Part of a small language model's weights.
Training: a variant of SOAP for these matrices, 1010M tokens, 3997 steps.
Each number is 500 + 25 x the weight over its row's rms, rounded and kept within 0 to 999. Layers, rows and columns count from 0. Numbers have three digits each. The size before them is the row's rms in percent of the matrix's.

# layer 3 MLP down (transposed), 1536x384, rms 0.184, rows 735-807, columns 96-191
107:515529498512515528538492499454504523499480487524492511479488486484507523507520472517515499478516517448558474512479456557500503465485526507478473489497563514503453510540477483479460518474455511472501443550489480439492562524474497535519521540492499504540481540488473492545531501554476565455
105:486459499510536487484529499507555501500493506496482487528482489497501512528463501504528484500522545501479491525474477525499514454481486507553479495516472490456522482485534551543485492484502524476540505529463501500510547471464496535469479461477488514485501471536484515552464483530462512466
101:470479468462564445500490499539465490495465503498474472540514523512469503491475487531453519523500494537525528524482507488446555529505497472445519530495483467471502536510480478517516526473496514528531536489510511492569500499499485451480492515483466460483492541513572498515503537498484464458
092:492508524524491452471519456528457522496536459509538516499530504516503493443498483495464481525508470513532482482513509521504455477479496483510482514504485483513463491478485406473510510515492486494496512514521517527498499495515480522455515510464510489490505530529498504494512507452519491472
108:456464521489501502500497504498507484518480496468516473490483453493479517493526543488498465518511528529467505499536544442472496516536464495513534496508492496454476498493519531479460475536439530531484515499516488516486470499511529518507476508505528515473518515489479491471501500497523524463
094:442521481443500546458501487493530560514520473573546485508428509522582510513503481528499481535456478532469504515456514498469509487507486504506505486533492525468488485497489518441522477505500498542449516502513457518490539511469487529447476487495479491527523518499483544540500509504501498533
099:502468509529502499515532478512552544497474491473508502486455525524482484500465490460508520482503564510476473477493470527513515496509481519517505548483516503495495535504503514478492488522473506502546484494475500491507474541522469482497522506432440517486500517517502486537499493472466454511
122:528521519502508486507500527475479491469456483496506525475496522453478493486512492517542544508491470501503492527512512512460496537476519475483482517531498526505483512503489465495478560495528535500474499506486469527500489557502525539558491482481479492514501511464559509482488471457476515490
096:447482472517533470474491499482493510475443490472507493502522492494516463493515517461495433496535488522481514511511518463531479460492484517516518501471483509518517509514534460538488490487519519489538537515510504485484530521488471466511492536464503508463498493507476562536486530483475464519
095:487538507522490488519540478474528482523501513438493487519507502507511481451509477515528542505492474478482461539509508499541519523507520505478509525482492522476541503530514514506481531477437470492494505539479514496541519480536510488491495542536493528480559525513506473521510487524553512494
099:481512491508470457511483505473477504456478472509514540501487502499502498516542496529540500491493460539502468473469505548528447477482486491460498479495511498512431520518502489487500550525490505517501511450487530513553493531519498491499557510497490515502490512478527518556544488480496447490
096:483499487530511512493515512487491534462481507530499513522453483493487526501473513495462473476512507559484488515520458526522529516541520477525504448479469483454514537534506550523484512481502467509527521494549475495530501531521506524485537494554524505465523474475474511518470501524507487453
092:485482514521510523504509487479511519488497505495491504463474531515497524527514525481522559437488540487507502485510467503526530515468510475496462478510493515481513565503476471529545482550538477511536541488506503501471480499473511515553478530518476501503478494480511486493522500493500511511
108:509511471517496496504478494497515452519463531515507502487534508519480536470509469492498521532501458529549517491499497529492483492428481489519509494511484503486520494544487559515462488505484529493482512464520497495501489499523462537493514493508457501491488509482479535480523472509512535490
105:498489501476520504499541478532517533528506486466499474512469489503481513485479494482493510508518493510520527497503463537520500500518473476530585455501486427500555483510500461505499480531465540526548476494479519460532486512507481449428522481534494485450477509518488484487469518497522484439
090:499508490540529518473529488499469493463500488525480525518515513511465526482465562549498469514495472489457482489528437504501476518494537495493492466490469496535493501506478499521466495547511476495496528496458516463505516490458517520474466505458439460456495499475480503540496503555507522548
087:520511525535512575522527504531500507508497492525509497483452467487512479509525500509533444485506494494497512520527508502497532498512505467528468467500545451485470511550482500444533467515549514564507528500553537472535500500506495512509504515524479516516479521559469492502470485487487491456
106:474478505479502515543462512481535474517486533482529498490536490526480470489515521527493484503478484521491524508500519508473481479455492461491502492495505527499461556497504466463492521479517536487547548536523504499478555484466480487550487493473540476472488535512489488505476518535480517535
093:529488525534557494519521489526494540482559454464470490514483483507496468524460460492461526461494551505511495508479516479467575530488499533480530465533509499480543489479514495477494520515489430473501500524537503512489479479476526519495516454493498522523513527517535489486431522488480505510
098:461509559503521502480495478539461500513521456505533490495498515518503509518535477488518551529534491463483527537516496502476502516510507544512488443532477524470489481491498502486486453532451509509520561460477500469511535520466506527498482536506503513493477484482530525524520467495505522485
095:537485507493463529503456531535470511496519493545491496482526495497463481494490517489459526488481519466471460483471480512492455491477504459444478511500469511513490473498480492491499495493486567514469488522458531511511478489452529459485490485498498520457510470482477544505506501484510510489
096:466495494512490498501502505562533496503518428475517505470521510471486484473529520517498487523460507523495529484530494555475459507501446539452474542483541508503570522474507502444523522532506490478477526491516512468541508525500499433463504516514530523462488476472494482523439486472513519491
105:479478517499547498507495449562521488478507506518465466458488477495470503493534500506534514491509477467521542534491511495476476513467508511501494503485506558484502482522536549507457540523513523520491515531492515493462514575486523563485482525450513494517471530550538471503508467496520525522
092:491528548514504511494470519474519486509486462501494504547511514507477482469520493455486482495533506518542500495506490470471521509469458473468501548496533453498499515488472495478545554475467541497523450433478512518514488514456516527498524482439445469521538533486504499545517483498531497524
095:522478514549540470463504472524469512490490490510570528470541535535457470532493545502488505509495473513478506440522530497486509486511532506495494555509492488505496528524460468490478511513465546494506461474506484535513484478479504452493493525503532533571543480488494534510481515508506517525
098:459493482490480465473533486480495510525516478517505508513533509512518476480483481490501516523497470465514471481470466480511504491489551502466500477505500498525487468503540494549438545472454531506538530558487516484496498510495480496471479528498464467476495439498530497517493527527497520526
115:490469538488487520516502440479488539528465521505520538465497499507533504509525543490461502473480530526485523533524487488493466498472495511543506486491481555545483482488503477506506532459478536485518540499503505530537474555531498491534487517512505530485476503552502466488518495466522496486
088:497506496492514525484486472521481514499484494472470451460509544474502490514511517521532487542502488553508502474545460553484461492486483478466507479501504518501504507490483498528459510491527471492498492504425487469536508504488497494432512497505521470512458510463538527499475509549547496507
117:504470534531528526517497461509553488489512503456476497496487521501516528497475514496494514529506523499474538497491515488505417495458516558519526565507484509490529486485484479445504481506477469443499526509453513492517465512473503505510463525478488490492476496522474454516489499528519503536
100:481505469506521505497530499504550519504507494550487530473500534511523496486509504516536527496475520549471447489481493520518505499511493518511468495488508495421506504497520470536565459504504498534490541505512481500554498486504497501473491496482487534543505530511468508527468503528476472461
095:526523501514502547516494491471483500474498512484508470487500504476502507548518488505489528436485466492476428526487499516460489515542507512523529541533527508487476521522471470472479473542488507519465501511571498487509477466475526460545525525521460528491457523474504511472533517529490492503
095:461491513518505508462495505508438543476509511492490522486480512463508476476433464500501520504536546552514483550467504519508510455490477547491474491462526511508498487467465454525490485561485489471494514492447498482497496494518507462477489538550534502468523538489548528531440521483484504512
106:463485555506539491495485484528510544507510496474544526509446526464522483486514467493449477449470528462550488488511501525463435517467505498497512517498471512509497509496508497494505515514475538521482502541501497544529475519481493477491519488455495549483535520498506530467437466484485505490
088:515512514486503469487483483466463478481544510496536474504484437448477471482498488475512511502526520517479484488501498470531492537435471522488506495494531456525565454506546498500513476554495498525546490456500502487484500449524490507526476494483466485556534474469514491498453529475476488499
090:441488494477501485532509523504495500513526536514541497477521507503480551485493488525511538513499495499509505489488442512490459493535523500513441496512506524490479551500492551452535484520479492475441467454481474551515459479511512454490543497504525494459512498474529496534461538501498497485
092:514510517538442549515503519469502490475486483514479493507481500513471455513463467459501501532494488469461507549505509492482495526486437487489492507515495500465534490498529480527523488477526506500522484522493526492506519514550489519521490472497526522504482519511481536534499441519504532514
089:470544548517485504518465485458487482487478499497497508479513487504512524510506469508502489491491481512442505490550494548496485448516476491484462489485503487449535493470439494468462473544440526509504515490499488459475472528479519510495482536519523501525506501491485504495523482497493526513
100:505518498557537547517485540501505512438494483545449505470551479498439489523547533527456468510520520489497488486450507481484473505485475508485488466494502461482483456453522496505492510526492529508495511471465488464555501503466522502536516464463471492496504486525529519523535520472525562489
102:540531555528508500488500514513505461506487533478514486512492524469481516482520539481539491487484538526503537519439499480506532536513492537488522525541467523501483508469485453485485472508500549522472478503503524539462532488480459481502454505485464490467503504473485530496516479469498506487
119:530480503480442493531472476469534476520501493529489458518558515494542495469505492488487467506477487480526464523488509490504504537521466494493453513493531511503517474445512488466514498515516518508490551525514519472494487506491524459504452526504468526497453521495493503523489487527501490535
092:511513482519515510538524516546493518503536531483495509507527507488552504514493508494483483517466484571509488525461503496501473469504468509504468466483521470498546495482503472519451461466506481508499488448510457528470497482463556470446512496494489507522508508482488520496482525512531483453
090:479478515520527533502513496512498553517503446473519485524528541508500511444496503516498477493468519534508519490445518505487493554461484474489535466515495518499518474524525496517526489510513466486551482538488516542571472448492512468517477563512499510499488481511520532516531517500456505452
100:504473487493520486479501484503509518505493531498460512508501530468523534531499500521484497471501531487528468443465487518497485499461512493530455475484494518471499523488446464472486462498508476505518544501490542502505496493488490504507448519485490503529531485490472486501482524497473516463
098:471521522516494517502464522472493488497518517530462478533525528501548475519486525539500470529485506530491486478477520478478497527586469472481503442502464529507519481451549510525512506527523527487436513484501477490535502477534520532479500491538505462496486492474477455493509519503494525522
091:498480473515547530453497501527515488522526444514474500462521473528499501466479574488530511501509496516524462474467534486491489492498524491522465493495513494503527469449459560495545500543506500501495469488476493444524522461469466481523479501471481547437483483436456513494491514499513498523
088:518491514530519503468542475503504468525515467519473522503484496509481468497496471486520512473487526516520485482509469518510468515485548532482467527513491503520489464510497532522466542483508486499501521519507542452533506502506510514506481486457505431473485526463490567473491516484481486482
101:509542484511506500496471483498493478504496490493523475538461503514436474509480509523465495519556511526538485458506543498499474489519483508503568466491525467497544482494504505488486513514533510492530464508487498517458489507506460478497534472525458522510506490476480511515516518473475474493
103:458505511501482504488534475486476463499538516477515485524502488489544470468478505506473483485497524524519514513490490487487487514472495471538512456522493506511528525507536495481473499532482446524528560536550519524505470501486525468505468533478505517523502489519510496518502462470526504527
103:526542472474476501488514485524467508508482492533495543524538542526492510507491529481543502498512498461545470496514521493493519477515527492485482458495503500501549481536530491501518544519479522490550532477464466541543472477474530483514481503521496476515496470489472465506507532498509487466
096:579434497487474541483540527526451465551509475464507501526476536510475491501530491488468476485544504501524532457467490475478508497540455517486502539501446513500516540525503514488487503532496483489456507531498491505496510476455489556564504494494494495470476493472480506488487510502472523500
092:530482486484500512506480547500491458506521491533502498487513510523446498487460487480486447452484509514474485523507468503540500497500473493531493513493522493477525488474471448476453524465485504539462498517501513528477470523490515475515503476527548479508501555455508477519442517503536542485
110:477499510494545503513486493497496458465498510493508532484462438462491529517474486484510500482488491487476503473477480501514488498551501502513475451506476562487503554482461515554500522494469507518459499469492538520493505492467461499537496527504493455442552518487455527493548553541523495472
079:461493497530477467492477495507519497489510479486475490524480551510520500500511504532475505499462493467469511452446465518499474503469450498508513491515519494476500525473472482486500473519531472486531442449489526485523493493477519491485494536484515559517494452462526501572518522455475467489
097:502516564474483503504495484503523489474487534517497511525489553513503475463487499494507431487483490513523501485503542522490454493495482489500471492513484495527500498481516523488491501533512520493490529520510471481512499483442483503512488457538519513475512490520486533524471531513461521484
093:487463491559459444492521487485469469468496505512509507483534487476516490556492515509476526514517493482503487495517510490526521492483475507499455467462493499543525514499487489515513505513497515517506549501468512470485488494468517494572509494523538498508491504486477467524514513520529528504
090:473528454468499489530462501508487492521549484491494517502516493482527493509526522485464511514508513536483515514493494545471451495545483522461502396502461491498469520491476483503470492508526540451510494465462505471499507499516492498493481506525551474486529470507476506533466507490483471453
121:491501541492488494556491512514500565536485498499586490511480500509502500467523498516496479492501478488499497499531499494495457500492497499518492481482498473495564476544497499484498527509490481499479513531486489496555500500509507546493502522450512488453468511482510546520493547441556468523
107:488479456539505482471559527529495504518482447482453532501511551465490470445454496501513486459500457510447493491452500497494487516511530464523573500497471493515474543514502485478491537520511485469491459465535506490454493538499463524525523492494507439525472512526528485516487508482519498455
093:525482477560510510515499493455492485511514548554463464501500456496521515553459498495492518522467522516524500472486442499508486498526464516514492504460510478433509494478513511505496484537532499496514508466512483519456454530519500488503525504513481497506482535509462528474515521485534440467
113:545497526512523455496467508450470504483475502502527511434499522488503465486534466529496457537480512489459490475509486501506426525467510474549515475507533500521505501490513485480497500499533525497529510507465483552515508457500578508458510518502486505506542482526481499522513513476483530466
095:481498481516498507488527531520533452436514514515477483507499500519466504514509535496516449522506487527477498500498485511511518500494476512487505456516515473494508464463493491536499503534474474510482511477469484448521516478533490469484465484492467540513498508486450498523510511501499530517
092:490509503524519514453485477483561517513520500473509516483490524499497487519446478492490525489467504511515482451525499506506460468519480564497448495535470467482552465491488476498557511488514505450498472508512487481519506470485470483507487517517465491484526501503502491509485449541511475478
079:487504552492544491482538507485487527479512485533473472529490507482521498510533527490514512510493514585536485493474492487465484492512509483460485554489528492514506566517493477517491520533479523562517520477515517452489518527535488473479485482505490485517493504481542477498507529511523512494
088:471501490540522533477520481491457552482556443500499529520497455520510486458497460519493478463481546504520525481506528517511504514505497508501498512504478531455502524515464444500493515474515495491514520475527479511502509531486493509459522494489508526525530539525521495602524517498516472516
103:539511472504493533485492512514511528495503523501448514496511488526462469476536506496442506512476507521489487468484511511497456514510491519502488517463458517499488441439478513478482484492523508500450489484502493478520484507498530463477470483459449455444515474481516506540456446520474490535
091:534520522465490503471505495511459437489481455522499472539514536534471465479495503499504462531515508500504468518529537464502518485477548469508564484478464484506492482511505531481510511521489491468494446492480523539460531500508512498503496464548536477484481509524521445540537495510486473504
101:528482507521523496473504504484485496498518514500535474495455489457475485495527566497477499514537491489483481532505461528508521529491499468511508444484505482512503480501482497477420497480523497448494455466494530475525486519539499511533486492472512490519507471513512488481479487487520479488
091:486463474516523529473466568540525502543486496530509478501504492502522491503462507510529521485492515495501530525466478510507523455474478459487500483496501495487517524487529483501529470538527542489506472511480500522501493478469486493503474568533534499491502500478477522501495470506562499472
105:466537455462491520540506474481502536470526459512521519503499511485462519496490548485482460419529515517515531482463490438496505495512537481510480490548489526500465512483494489537501516479501469513462483508517485475531526508475500512470509478489536483457529491453514546545522513498464533543
107:490503470479503468551465491531484459515497535507538456479525495490522486470503498511495481480502494450532473526496504522581437499499492491510503500448508538471474504503499520510495476515528517487517501494493518535446510520516513476532451498504540518519482528521489475509452531540522481480
120:498533489493514522460479451513505456502508534531497546439490516467518505461468521460474471502522525478446522525500538469481501496483531527484481472498526521514520479457465556502482487487552483517493504457501510464521477542510463493487515493484488449527493521482499522499511484471464509494
089:473514453528498539514518500473500476502510514427486545499506456527510481543505508462507505489553507491487528480486495477500492499505469491531485504474439455544463481475490492505517460512471497482535510510496511477493519497479472472510511532510489460480494517505497512492459501524460448482
128:476472466476520507533540477494486499554469503528502495498496450486513518449494536502497474489540496528524439490538497514549502475522466508480487505511505531506546484490483454514453510476504493512506471514500522542544474489515512482458470487486507525488537484535480530509513500506505448545
# layer 3 MLP up, 1536x384, rms 0.203, rows 736-807, columns 96-191
099:533475532569472508496498519495510508507472476520522457498478483460500516477496465481464508514525506515547512501489503472500528485456519508531480484523494512498535502520520504521558449501482552497531494520467514481473499502511511471563525456494508530470501486512493534535502523504469490477
096:543506443515544453520511537504555495528500522503473464504521508541546497506472520511539524486486500490498475540477470505540469545488504525503483530466486509483501537476463522519487528454448495481500537484495479471518506486519503520445497522472529502476470542460477529507529522508494509504
099:457470515492466479518503549461494513455520569483537539527511483519488489498489526517474474517531505507509510466526499450493501523489502497520465488468508513532492493531521445506498483515460514499510466521514521507483507496515517485475425498533541485505465447504486471468489516497499524488
107:523465529453489490521529510524485506485488522533469484511475483545475489492493547501518500497510458507489482533497473455519494449509535487525500498458490491515517538518451514467464537511453514531501480539485515464506508458496471490459484513495519508543531475500483491471463498524527508484
105:493475518491488506533437481530494474455485449483479521500488507526486495548498508519505513505480505502447518517474511506512507460434469533495523513495533504512523504464498505513499484506513486482483468519510489440469505494505448502430544514506492524492484536470488489531499484516500499490
099:485498511473496454566537492492485476475524507464487466552486485509464500503516508530528480491509470472477494493532498492511483557508504504545533482486490454488507498502516483502485518481497527503510488531511469535470524544482480464542467491489506510502519469529486495499494480498504507514
111:492510519513485487511536525477514473506480483511522527496489512551492489486485498458462515512497475447514518556478510508450489513460509453505504523555478483443489492464491457506489527507482492501495533476453473532493521540544514474490480492515475473488468509518471506523504474472492524469
095:511511502479467470526540498443483512477482516511538464510473493510483479495509494506437534489524542497518418512447502485485521518492508413508497479498519512520513497483517502487508483452474521498529482472493516495542515481484561569478527523502512506512512528473530534465537469530499500511
095:492471494437533511481556497493510491486515533527463496446517486473519452508500471509494512529474520453521510530501461482481532529514525493509464518538501546485527480471464489494495513438479505520469491534523562493519498515497480527502454521502537476495531458522476488503501501534543484480
105:479481507457461492551481453486488536515497491475510471503482478509516507456534457487516542502517463469478493493499450476483496486475530452499501517491496492496462500493556466483496537507459530491526479522515509528492510469519511465505500505489476477516500533484471532503528486536469535525
092:474443519470518512489536494530533465513515475463508497478522484545536509521528536492479493490517524484466492501515511473463469518489496554501504547511484486490514516527497450480521477496453506478542506514496502445462497444472483524517472529495496498493495515525479438494498520461528511491
094:494479439460472559484520527509476521476487496513480491471494531486503487478532506489519516483537534486503515496480503522461502516524509490497481450500492488518469476530525500471511529534511464504514489484500525542503515473496508512445515509541510528513489516539482502491446468514527514532
111:529556469471528455485460517479506482496522536470478507492483495556475479501524503486536513502550476513549488477534504529514483510467509469483539505516546487474483472540492515478471490521470495533501547510518454506500542482513493528466480521497508494493535489474471520505509481503491541535
107:482506537487474518554544445500498508521484491464508501496492481522515530435507467520496442517475513484490497518516454499497513502508463512485520471488492514499517487495497467510519491458478510547547514513502531520525522475455499465491516503499464547518505503516495475500506534538508495486
088:521502523504490506574477493435502506527473467485485474518489479495491452506470460494522498527495491522480498510502492521542505482484496492516535543515490494483475489552474478479491496497499528483532469525509472508491489522527527512481494515531480507530510493513453492486519521444504517509
089:536506486494510533504499467474500470485536560487543539493521541467495501541479480440511451512433521473515505432495531468539517505507503474485474506485519505488484466494507514547503513534512455530528508513500543495530499508513439532530492474478497485467516536462479484485519469498501508506
103:447513513484458495481498541484508553532462517464465502484510498492482454492473494548493504477503537476521481454512535471515472505491488481513475462467514503497506540499485466508470513481487455518507491534467476461512498462521452484503572524513481546463504520526473483504498481514518524502
105:490518469488498511536502530464485479542540546535489488531487505437513525526506499490476527544456521529495494456557520487496552552515485497483530475472511517519487455471518502504516496516484511493514518503530490509487538507489505537533494499557553542491533450520508490503509502448481504479
095:456506520473507474557539502488511535527454499495549479504512506485539530548484489479537487508546477509497533489519533515493475493499504554518536491467515507521467526542492454469503489535515479520471534510542491489535492519492495464495488489474487499486458505505498516472494517506419511528
096:504486471519520544535496531504501494512477519476523512440531506485477509493539473504532500485519549457482488496497501462528532551510520555467509541490521444469527530464518516523515460532510499502479530493519511503440492547453508502504512489493541507487489522525499497518486480450510446470
102:504500466461494503483492492491495527528511546493510483487490482496505468487475506493547512512513484513470504510510520555540498484516450541496487508488475492456516519508524494467471520526484533528508514492504508471514561506550492538442480472494533512529492506477473474472508488444472505460
096:491475428492473523513473482558507544475474537525526455481529518474482507479458515530494537516503530493478522501522496500486485522477494508501465511513511555550529519498462528479490501510521496477510514532470507507513542506504512514473556538485490462506514509478519452467492484470485504504
102:509499509542475490501482520535560457542488486515515516488507526534528485501522492525486481502496517505471523501500484463500519500518509478501490504488483533516529478514502511480487473495507475489488398438502498510517521494490453504443468533494517494499538516508488479474485519475516535520
098:469519516571522481513465537464507520512482533523495463492509465524467453536492556517467467508516485490486530479483509510453496479456509556468489478508542520521548501516533491458491474506487514510542510530476485515482475489484476521508508504535543553505512451461523499493509450502507500521
097:512448527527483522482500525500521486501487527529509519555462462500429514489484484516530589540511444496519513494514496481515470497517459473510486481529503535484512492468496512472509510537485530509483522543501514510473489493509501489455531520517520528479450416547479492520497500519486504479
111:507500520492515501521482484496520514509510494482490526531467516481528478496491526502506481530506462449436515499490482511499529518507549495522472515504508481511480530521488507489518506512504516499529487493514511513475504500509488448465504518495484497462481478528488478483550497488465518528
094:496472466518495459548505493467511514537498516488515461500492509485529511496474468507545499500510506510492497540540458467482516483483514491506497481482485560444531522500546480524516490507501555497519509514468537523479540521543526532481501484580490484482483468498489502533472503491496525493
113:514503479484493552489465493478483458502504506449485488497487491475489510533534514492529505501504522513479507515516500498533461517443478518539493562476494487541514512512499529502534486521449460502525514538532507498469545493492495506462477537516493505514509501413485458526492504525516522535
096:483494495522508469513471504555511503474494523474517498457499503522483467471512504505477540459502502499540481500537501520508524501482532534523526487495499503556528491540500468512504478479536457488524497482559483501493519530538521500482555487494477525529502509469515464562499514483488504482
096:535499485459480511499513462481514531496484485493482474502506533475530500484498537535538493502472524518506499467486438500453540522508527445521480465544434507482505473507473415516496486485492473518509499482481489515542556519487480520512417497476509506512536518499494513502514489551498497501
089:523490515489546550496535491510506484449507486468514495453538489489508485496535498509509506499444486476510506493561513449507465506527488531502480462520484471477493510447500465469516505510465521473523577525498520500503520504527506500481483490495501498500477462535550505492493525523499487520
105:530457484504548496503459520553471543497511538501507486507455510512517551451538509529517520458493487511492509509454510462457506523491508461498504544451511482493470512510485514498480495523524474473546503489534478503478494525502530527512510520475497491506525502550504508454489462538488472522
088:508501502470552475481484488519477519492517505514484454502482537526530485529506530498484509477501529545519507511531536494492526509516487510515505516515520471450512473460489518507522467456506452481492478512494497502467486506504493495524498473508542491480506503542499448515535462494497537528
102:472537468530507485506498542532523506469477516514540470527512477501557489490501469523490499533536476496520510472480498456498539540506474501481504516490527518470491507490511425487505540487512493483498508502490522520503502458518514446483506530539518481507535509529471465510518522461497507479
093:539466480486479508454521475520487502483473502467505519460547448475539497525490468541501503488507498516536512479493516492480496458460513495487511501520508523534444490484520478515502470504544504498542494488509480474473521482516496496507481558536494493482504484490490489495491511457535485528
088:499511486511450527481479482528557511497508504490436499517481544471509507560492487482520509492470513485532476511517508494490468509513513502488520468509461474483506513519471521510518514509508521513550537564452486507519525494483526481504504508510537529504503457525514493491491525558482444474
103:517511463532486496477522495537503542554504526501513491485547519487476462494525492498473485554546488467485507500512465468484520506518469479488459562504502502464483510487505510517511506485547522510512508440503486490526511496477522517442473447497491522446502505527474496499519529510491516550
109:546488500424500478492526516527545518517536483488513481515489513491478460466491537550496494506501506491527477513459496522543524492538550478538437518502539499498538509526473520506531487480514464524506450477486523503470529474494511516465468481450490483488464525525534489529480484492519459511
103:512528539537480510451478494506515510493476480511493503525473481523508502491499491495498486451541489452453500538516539472445507466541490525469523490555545519517487501527495518493481530502499503490479517510522514479500483511487504478505502526545478497504516488456468536482486440544479495467
095:517497509550490491478507534519479519526510465512531461512501516487492503532528507489519520513491470533482488506510466466491522440460531514499516592469515511490495479496525461534510490526490531509477462510542475519472579505517475556512558520486519485505487484462484458519524486540463501475
096:529483513494507517478483497533486518522511472500545513453516536509454472534503535501461474538471462518491490480511496480471491559451515504529488538458506482480490460495439492496497526500518457474478531485535490540462523511512516468518489482504516520477484478515487534504477507458483542524
102:422499534528485522508495534488510512515523523484495495486527513484520475518491517490520545525509486478533478489521480496479516479486490528505507537501508521466467466560495476492512541529477492550464537532476473473476493487506480476475491488464515500500471460518544502530532483534479531468
095:488546543511568499488463477530511535521494448526535482515439530461515504570493517508489466476511484506509555489489441503462509494495494523487528523470515476446452523484498533504494489494520496504529491517497430489508513535499479515488504518475534532523464499518505502532523458485518489505
099:511524499466493467516524511509474482529503513496490487475509538489501493473532510509531491494516475535514479474514494518450519513537542460507519519511496481545511517498537544477549538518492502473530532485522425519550489497474514512490479493501494510474520524514484470497465415498486469491
090:563517508516515456476505484493514494511526494524497510480482501466510477478513506528481520501503506505524454466526532519442454511489528480516509536487511468494464494493472465492495503471489448491495491564520495553485518507515506509469526471484504486531482496505508487489497457508497537458
098:480501516509492479528454472487503486511464495489529509515490488529520533522524477504567493479490505518480462474516490461498493465512482545472506487452469515510521480480490516509473507497436530471490486480544515522447480505506474485495512524530485476485492462503501497474511481487486505489
095:451512495486462480495504460545508525478514497462505486511467483543511479542470463492460468517510452536515529496508485516470518517487487543513509464485532483502558528520523539496532522520480485486504506531537515467566460485532469522494528504515486526529485491543488540531508521515488475522
101:497536485496478485507482538502485528493500512512473505507491510532469534490518479480535469518506585498468493497487472510474467526489484515490523495490494465500562517515472449521523458540505496510534481481524505491519496521495498471512550505515446543468486491544501496479536499514468481498
097:511494492535520538556489504536494515522512467487530459474462502508480505518502428494509518470501500516515473507535488527508510480461523535530488464475509518489539506484502509500453475484472521520486392491520465477535454526495483536484505469476505456486508487514514503535517510505528499517
093:489472497483471493486465515502508462538498501509546494453492513510474493541494525505487494524543449476493470502520477540546514502498473483497495526502507490484504539455463500504490474451474532535479531513474474489470502547499496509543468530514452472490492501524502525496493464495480489487
108:438491457501453535493471489517520524454485520497528474494514484541515476502478488486465457497500491489497523523527477551481505470482477484549477502469501514502498544506521499446512518543428497488515486487500525498532485529459492445462523537470487528515498515534533506554495545519513517524
088:530498492501557472508571464502495469536460521475479541460484522549508489498549500502527476530496525456508461525534501469485526505469535485503498519487506487491486501566563485521522497492485501484515516488450465484509500495535508525522474509465423482484537497549477473491451493492526464478
102:505491483469461485502461465493527505449512529488516485521515505532521461479501552515535503511497499475515512476487492468514486526461505520531502535483505510530557469527563447520507493487561500497503495511531484477478491508527484480441503459511535524491519461508521479471494498522498510494
095:515532456506514520510530487505479453470511530482450516469496516528484537493519481500527476502550524489494447447505515493525439502531504489499537511517460463496490442508467529520487458524490481502470560477473505443522521531447528516480543445546542509513465515508520473522541497510485493502
091:483518507521495513517455546548474468516530471470554482536475487491486518553523547506473479493474484526516510498494511519497548431489515529528517524512470539494457475477536478550479492486527578464504485530533473519482503518481452495507490488503472463522473497502458483478503488520507477502
110:462553539493476427496498538569465496494492475522506504477493514542475493473515488494461482463501506479480435464524502508486481520481490533500486491510486496551554489540471499485511510473535491489486537484531513511522490501456543516488479485496533494497459501519535488483521510459505504473
111:473519479517509469534527512547526487493451502527491513516559479487508476464484485539477489514493522500486451522495474502466472512442509477461497491511477505501506524510507487514504545439512482470480517470486528487486537439508474520535504448511495544519477492503539530509520499487477502494
095:455485461513511501472497500447518503516507506576494508485498521458476504515525506490505478530454494522509500492470492522540495564539503462440519469470496533477526511506485505511494534511521536530461507534456482489498451497496478500472459456490494507481496514497477452462500477505489473481
107:506481490483478464487488508501467513490503519517539509496523503519506499458500481512543464497520486501516506515540442490501501484477557538485485494515533513474471500526518539467495556483548507506504531493447512508483493530531499511507546539513477523487504502497501535479499474522519536524
091:518526524483513488500545501482502527502496475474454525534535539478534489508515469517536521488548452508505491507525493506491478486514489470532544496478526517498503512469544487504480489492531500472515510524538474535505539485489516527509512485515530560494526489550524491474519508513470509455
097:442501473518472458477473519470497523492483478472522534498482512503552458515522522507541497529541461492526513491528523426524499426487491495456512463519502489492467469459492514506518499537509498477488506514521499510483550511480477515501525517476501486475482516522522469513467487491491496501
087:527494511509478540475508524494500496497492531501479564458508478480523515521493493479485483486514499513471458516524529489518495497504483507502496506519462458492532487474494501527486489468510479524478526534483493499487475473463471501464479480491537507449505492547517492543507501497499506500
097:494513492492430506510489501531490488487510532459520505480557447510490480484532492522509513513484466527494484518517533497457501503465488475492520489519530465462481478506496484552510503477508532456515590471448481524474519495493500505478499537502500498538490485503484491488463465472526487496
100:485511540506510498512486468478509541479526516464487486510447466449537452524516468540523467498516468519520556490510500487505495457513502504464490519437495496531472486471478511501512500516496482463536506479543461472523502515456531502515507519524504474501565471534534495487468507470499499516
094:454441517518472503476521473501477472491513469504496500519539505527490515529486488516475499561467501499512467485499498475495504490453494538526523498499521546473501488536517502518493538503465497499492488495508499536491521470524495466506522488468543506493517478509502492514514510468515481475
101:465467501521529498544457471505484495462506538470502542496493486464509509497491522497539486489525509484526459499519485537501520456499494489536551503519516510479471492532506488510490462512492510516494503544486507479489463555534486514508488503527487529517469526533532482522481492518500499515
103:477473527480514473567556521556489496515548504506512522507513477505487505472521510482523508492441504527533488502526469482502531518517498514522496493499525476485465497480511479498486491501475472513494533503486489510471504482476498508518506494528475484506523489535491520513474487535526451528
103:469494525484513475508491501504496529513475452506508517509500552510445517463475554519466458522539499507503471500545497505530511430542535505532516517545520508503469495530485525492472491459509468525525485516526507497529534461509505500497524551457477519472516502497520554520558506514482486461
099:505541530488474504536489453515449534491489483494527541480443484490494487470474545488504487493473505514506553513479568452464550481511517463463534524474488464505499540504511470506499534482471524488529487492449473494522499469513494480494536480471469490470492506537474520502512461520493572460
107:502509496491489506489453483502471535460463497474504504491454500486491482452458487493540511526487480465513479485471542524468451493496516517521505541504492523526520476510536486499520492495538504497430506503465498513523536488485492524512470543440486526478509529483509519506515469510490515558
103:510512459538511492527447487471529467484478496518502544474497479507515464524456502486510507497512502498544523511482529478451459490530533498516470494514496486540508480487475482488494495479537538517496524485459502501507463511446496489510529480472518493501489488524538594514497482459563515511
145:535477477442513496525472489521501523522493447512493489466497462492490486488516515538538515454534561531499452476516472465513488456474498482463470512515520503499532488538486448481473482485506499498513492517495485551489513487499518517503465473475492495479518489516512532499522483540524510471